Part of a small language model's weights.
Size: 12 layers, width 192, 4 heads of 32, vocabulary 7360, 4.5M parameters.
Architecture: LayerNorm before each block, tied embeddings.
Each number is 128 + 24 x the weight over the matrix's rms, rounded and kept within 0 to 255. Layers, rows and columns count from 0. Numbers have three digits each.

# layer 3 MLP down, 192x384, rms 0.1, rows 109-159, columns 256-383
166131110086121124129119152084133126140128148129159156101128116117116125124121141130143116127125117122128124097105136134167130166147129153088126125112093129056114120121127200126130129117069119157134129138112119134130128111122111128127133132150129191132137117126126107099123150099123131141130101107178112108126132123068129115128128130140136140108190147097130135127084120127147132133099
088129108142136132127125134151130126127131076123120130113128124135130161128120131130160120129133176125153130135152147134161121125126128131122070122110139127160046137130134076167141116144120152132105129132164132125131121104141128125129160097168126103129124090162114176177115106078117135134084062100174131114126119123127121142120139114121129126161133160099112110139122157130124120120151
116129133172154131117148112177131121123136184126145133133130118129108107131138127130159132128143168129132135091194136125133128169138127133156108134154103128224145144125139082151148146147082161107150130119117139130128136136110146123116158124077131079122122146172129084140134131126133148128138112085131109123128135125163125139130135126138136152060113138082128127129154171129126125133150
127131123175130125131134166101127130130129135130106195126136111136124130129110124130110147132129163128136132190194156136095129118142128097168112132122147127163200121110125155180110126159143151154129133129175129127134129132088128129126184116137127099130132166122121096103122159146128174128131138091086118135126122129104135146124120128133128136126097158132128124126080141128129135122160
112129129177124128129130112162119125133124164126173133155130103141109140150183123133154107133120146128131132153074133134192135092140126124133145126122122130148132132139124145149174130151099121147186115136137124120129128085050118126123129128086134172124134150192145130205125126140130112132123137100178128174119172123127128085126128135117134125031090149093129127126128099128128132131114
132129145158135125129138137131128122123116138134133119137136140128057148123140123134136126130130144135127142130120121116138130118139129182133134130123127129125116126107128128136152130135105139124138125127123137127129137142092135126135129131132127118130141135144128132115139099132136135127132139130123123128126127079126105137139134129202121142137134133123129114138128126138133129129135
070128167171139127128124112147128119136126114133088147142155073113120127133104127128120159124135154129132120085087144129114129087128133138083125139129148119091098136108132151140068136083093118154119117140116129131127124142144122127137160121111125125154114063082131155139151141168130099124090135097089127146134091121100125132130129129136130131108124121102119138130158132128139130130124
094127130109125132124125165052130132129127145133139125140116168154120113128096122131143124127105074125130120067219114115134126148108129153091103130108127128130194157130127141074159142132163164135130127164020145135129137151115128125121092117084131124124133133175132151136129122127146177127168118122157105108129120126095125135128115129127124133046119083145133126128114183127125125126110
111130156177122127128127112134118123129128183131081077113133146125136143129187129124137104120138092132128116098204088122199141186101143114123119125088166129167140172136123246138162130220145107170094132125044102120126118143157125125137130127197124134139148049104127133156110093131130124128171106196165121116124091121115135115129129129120131134187165107115121131132090137133143128130156
105128175068147120120130118102142128129130114121144101119129181118130110127121120130107143128127115130129123065160136123117117164137133112145144135106167126152120096119130070127142132130204161111136127130091124107124125102180124127139115128140131173145122066158132104140129134105128130130128100116139135167115117123157125086130129126105127141144110046223133133128154104128126131128135
136127208101110131119131142148129136124136151119113143133115093131129148135105133132108115135124083132129116099180132125145128047121097128094166122119107146116075151114125119147159115173128161120137136132124126121127124143121116126131156134168130140111122139186130120124159145164139112129128132118164087182127135155159113099117123130109129129101109129150127126130161085124109120126125
144126043154113127127128110105129118128114121124069117148134176121151164124187124129224123129128168119125130130213119125139125147125125149137105126161171133084125149125121084125169128119089137155150122133162108128133122175231124125118130129211127102126130107133127117163107134085128151129094042027100139096124066156184126089140127126125127138149085176055120129119108088113115136117140
142128129114131130127132095097124129131126148116152108159125056120152092128153127122094108123127082121126129117199091123155128136113136125128146125129141131150110107119129090133106124088080157102122108127087152127126146136109129121127143114157127127128129127124132077091122119109137080129119133143160091170127115136140146153141131123127125146146142091082126115128072139120138125129137
132130081143136121121130119169129122126116166130107101156132135139139129126074131127096104133122147126139129138126111124149132145134129123129086135166106127192167148131128144099158137139066120140119121125115166125123125130144128137128159128106128136114135165074125177153142099162116162129174137145155118140128129113131133084127128137128130122158178103182124143129125097131131129123148
129132132065133129139121143078115131135120101132100113172130078114145114126108127122111095129126119122127131146120094119121125086143122140076143126128090137119092086126129183109098131128151129087160118117126161123123136158197109127137120127150120110125113168125128111081121130121132102130102195122083110178123113146113130130127123131117130125190098122117127127128117068125134137133124
103129108187134122130152160112127138125116139128113105159123122122126111123204120127154114109124165129123137158035117134200131087118137126138109122145101129085067143130100189153142125109117140175162132095133165127130130111000121129128135124137127137124128126089142198156137157147129103128190126125048140167115145143094124147133131128125128131141087200147135118126096135129136129134129
130137141106123135129130098123114142127128125130096169134126084148134093126149126126115133135124138125129125115091141128143129131123125108127108125107136151116080147127123123134130122106143138105117134100165083132127130180144134124134115138117130121119113107155121224168124139130127125130117104169087130110129140153133132139120133125129130128103122083166128106122131112130131132146107
136130155196128125123127075167131145119129101132225104164127138115120140128140138125094096141131159129125128091000112129128128196140124113172179128120079124120097129145126115151141127130119157117174107126139154143133124172132131128138072122174126140120121159087124148127127112120135176132110177171168153168130149113127131147129128130118130130121084147104132132132158185132130144125154
146130129112137122136134076103128128126120138130171221090123107129091113128124122123081172137129112120127124133042179128135128098095126168069120131175117130066213160117125159159134129121167119171160128136123128126136122105184129132128161124100122092127138087108133154176125166172132128125121139124137144132128171121186121124129137112155118140164114140090125130134078144127127131133122
111129139195134130128127097152127131123124131129071129098125137132132099131146129131147141132119165128127125114168116122125128097142136122126170111150131131164170139127137128102064129167113127144119132138162182135128134194056127132121111129123139140123129169110124103134129113173125109128103108171105158135116092134177129096131128127110127129114163125175133128135169113122143120129153
069130164068129120124127063140127128128127126128092163104122137138125104127140129128084136124127190130117131162123123128114130176152131095140094129090095137110155105122131123155143128107148164144078128131107151129130126146126133127126170125061124076133125180091144114119125109132120093128170166104121142144127112116100124096135142125099127133183129073225128124126120137127120137125091
165129115144135134129128103119140125125128137136068123144124131132096107137093145129139146131127121131117129101223107146131128134139126159167133135119130126144111135134141139113165130120165136112137118127124110125130132163081144126126106128111129152118133069104130073115130089211126159126138139105099159135130151079055131173147137129138128129103120129144128126136105109130129138130169
118127107162104126130135085174128124122117087126119202115130182123113076121080129126160155108124112124127129117179168125124132124100121149128152114128126121113141157112120084090169120095092170136104120091155129123116127137142126120136112126138118084128126099135124082137135143128118134118124108116139158120132162128043122166126130116129119131111105120166127124130140148130130125113133
140129112083131126128128136117129119140123097131195140169146132128118076130194126126091131131116096125127123086152082127132127155149119149134142138115077120192103142121148141124051136173099150112120130117129107126130128092177133129131133124194120071142129093158125098122149113156115096140155143180191084146132122129144139146116128129168137131170123121100134141118169099126122129125140
144130124108129132130128145145127126132127124128142149094133087153131100123164126132093147133134134127129139157153136133175143096132127149143142117123106127166153150126131095084110131118128084112145133104144101138129134046140129126128150135142127150128127122183123138136133126092122041123116056134079178136128174128102126103127140125126128130157139124128130126128144106131132121136145
107127140098127120126123068175135131129125071130167171098125100126120152125079114124081116122125126132127125122066124119179130120089105134125104112109173126034140114106128067084153125150088087190064137132124117108121126076156126129126119129056128105125132140069126135100135135104122134124163157095167135152125088132050127108123136125129126119164115093190119127126074114125124121126129
089126140128134130127112098103127130139130139125074122160133146127132111131080127127093083127114134114120122087179144131122129105126125111114094124133118113100183111137125057104079130170127159156145130137040121127128127227145131130130089139117129139107128123123109110127130134120129107131075126142019140110134119105167131153127129128124127116046169074082131124129143135127133129131087
161130114128124126125128130146118118127124127136126138111132133129128081115111134129095129135126131132127133179152132131147130164149147128124200143143131136124116143122123067052111127107112138062168135125095157131127122058039131129128153123100125158129115201141126178205122138100130136127139118108078097110124066132083123140129135130112121128097090167149129136125132132133125127134132
200127129134120133140131095132113127127129188138165112122127124126145115133144124129182095139114144130137121076135127136144128138128116125089173137150160143140164130126127090097217123129151197121138132126106161135127126124116122128130124101059125079128129076103122126142117086155133138129134132116094136127125169133105129126127128129137126142130161084157124121124114112127130130118112
134128178103150127133122174113130132117134110141139065119125133135110134111150128128145086141125163124129127191121113122097129196085125224125171131147141128225156152160128151169051133145137128119140134148138099132123128110137136129119122130165129129111136127131117164179131139135117160122103084159191117110131150122142158113125138126255135131136148145140099133110136130130132125136104
098131064104123138128112118089126132140126114121106075100120139127140125125094129132077105128126043125125129135167094123162128107127122075084073108106202130139088107123131171079161117096105151145104130156105113123127122130192127126142098117109117132128086135093129112156146109111128126126115090178088097080133156113157126120119129139087125135094158087157134126127162133127115123125036
129135135127130127128145110142119127129128139128133175111132147126121145142106131128123141128142149132132123147181145132184129086160145139119097130204176126135090124119132100184127128136123144142178126132124149135128125186075128129126122131152125142120110139120129104147124151157127153126113152146112084131143131146172152147127126129133137128132083144090137132120145133127137130133136
119126118200128107128126167111127129128136128126122172127152155128172149124111123122133151129128130123128117135154135130091126119107131000110116138133117118085128120132146102128137130118141091153090128111100089132134129097109131130142128154082140132135136123117120140150124089140121113128118160128134132125129109135075131168112127122000138119146114119129122130125132139131130141132101
099127137156112129127124141103127137137128146128154100103127134127145111130098138127166123123125113121099116120089158132047125182120131087129165123123125129157241097128117122112092130057186100140105129136144121133132123155124125127142123125128134126131125140142135130138126137119141149124136132087124122131128112153152128146132124138096133125074135146111126130131142130122129137121120
124126154148101136115126119121128124104115128129161169098124110131098131143106127128183137132126133131128130107222164133122131165143129134095126133077146122109072133136156145163106129114152141087120145124133150129127122139126122126146118130110128158109152160094125161144123156154126176140159095054132118167134136105105098127117131126143137134115134220179130124128147110124117114139120
142128134191132129127122106144135129135133125127133039121095112116142151128144127121120109121129159117116130150093090125140127085114119139108106129161132124086146133129120146056091116104111093166154121135138128124128126084094124125120064123110132132124125119163128110104137099160121061126088060107131189143133105140091134125130125124138128129186076097103138131127132131131127132128129
151128130148123139129130182138113140135129135129107153109106142132123084134156119134078132113130090128119127195105148127102129107122128116166133128150095135068173118127124086127149128090141060169151122123140111132127130152090137129126151127124126114125120164099135108181135152129134191129166141126146186123122191126088114127127128119108127122146169023048129129127128108142125127129124
112129118085130129142129157127138133136126122125089110112126094127104223131082127129146102140128130141129134076160120129112128149153134150137052132135075130158068151130137130088123131139139086134088138127042153122131136148095138141115157113203138122142144065109137143138135120148130150137135119137173135106138093106160102134142143143130128124205175132091140118133158137128114129119155
189131168139122129123119089133129131130127148123099106085131105146143109130141129128130141127137118133129130130141110125138140122130117126127193125110152130151129125133132146153130134165169141158185134138077134124129117064108128127131088133186129142133126153184119179154115110136128181129164139076164114103125143147141126138128139127145117122111156085080125138129174110127132128129151
140133089069128138126115177119127126128131104115067121142118119139140081128098121126104120138129200115116122084161146131122129063077141097114162138128116134165086134128136129076091128137124177155109130119155135136109125121162131127127127133134131107130127201071123112113112127156130098126140194075113146151132055128128111146124128129113130129142142162137128128128092120124128124131171
169126151130122114124127127163128135131132146126172149079142198143108106133130139128144135119132069131128135099174135133108134117125110143157094127099149124085095158128128137117134132126196125088126147130131104124131120121102124130128123131063137101129127201120128131120134135126128121121113083121102151107122134123167134142128120127121127127075196116103124125137140123123126138127130
122127145128129122129128154188129138134125119115158161123136094137156136123118137126124144121127142126131125132127169137082126070104124129121139123086143130201065108134130137121159137166106133132104122128093148142127126160119126128129163134084128155123127118092117157120119153155130145127120127135110126094131072135113135109123122142135131123067119137191126121129104168125141128124136
145127112122132122128114078140128126126138130127077139093114110123129071119163131124147140127117108135123124121137134128177132149112130133124125132115115133105089128125127094183119128135106139153080137134178071113142127143110122126130131124115127144135121107166123092158126124112142138128148122106137121142147128118151128148129123129110131130054135139081134130129122119125137127124102
136126149088137126130128169121122133125128063129110128190136112126126122119149122130135120147138099137130128112118156125149125125159128107133126130092165140150089111122118111122091131091154133140146126123175141124129123056144127125113146124178118143141129115112119126111136156129137151127125157167164142140128096113102132169129128139091127127081131100134131127128160134130116124123095
125127124114124116127118139100126120113113161129139152086127085147124147122055129122196131136127142132121129132169181132122129107108130121089153151125096131145104160127137091143094130147138101124098122123159117138128135122182131125131139133121129118125133160119123085087126120097124087128164092139156145164126102136136122131122130122128130132073101087112132128129103134130119118128085
127125098133101140131123123122123133140122158135077088120137129127126157113141119132079105117124150119141127099102123130109129138122115123123111128080132133161112130142113099123127131101117140175115123124132087126135125204175124122126070128123127091129134143056134120114132131079119108127114116130082156120133119149061122172121119132137129129093105158011127126127092126120124127130121
079133159105157130131134172101128124129115159128255162140130166122110195132133129127174129137128108132128140142147114125122129134148121139139143138134145133102131106126123124142169116112188138097137141121109139140127120112132126128133127130071128160130134129128135131155123137142122213148111151114195147173141160141148134140130114145148117126117206172255113127121188146131128129124118
181132146175131126135134124131131127128129111134125113139132127132078144136151126129128089125134118130126125133099117124133132137155132160131117127113119118117136149121129116143130128144117151125123132141105151121124129152116133126134152129116129103128134127137126147150134066144131159125128113126157113138144117085108110142131130120138120125104125134088128129127156137137125135127128
155126133137136120127128143092128130122123122125196128131127091129119117126135123126160117128120155128137120145133113133165125088118134136117091129152214129142149111129124143150122120109093106151069130120104132129128115085063124129128145113062140143120131109153132136077126135138126135127117147136119116124127130118156120121130129118127118128134175172120115125124132108123128115125147
143133093109122129134138129153113107131127147115060147141135140127137098118119124126131113123125113129134131145075148129108127078132121118135157118129128128181117145131129110126110104158164109106160144136158113130127124119139141130129130128126126155132122112170125147131133151130127136127102067188165138154124159152171120092130125129134120128161168105100129128131152123131124111126114
153130195091130144125130133103130127142127230129144078078137097137128115131069129135138107128126113135129116173244122126110128095145156116142160143179134132111028197132120113080139127106105108111146138128127121126128124193154127134130122126073127104135120107083136100087136105110127114128207131141147162140128118116094137164127129128105128131093084076133133134133105116130131127129094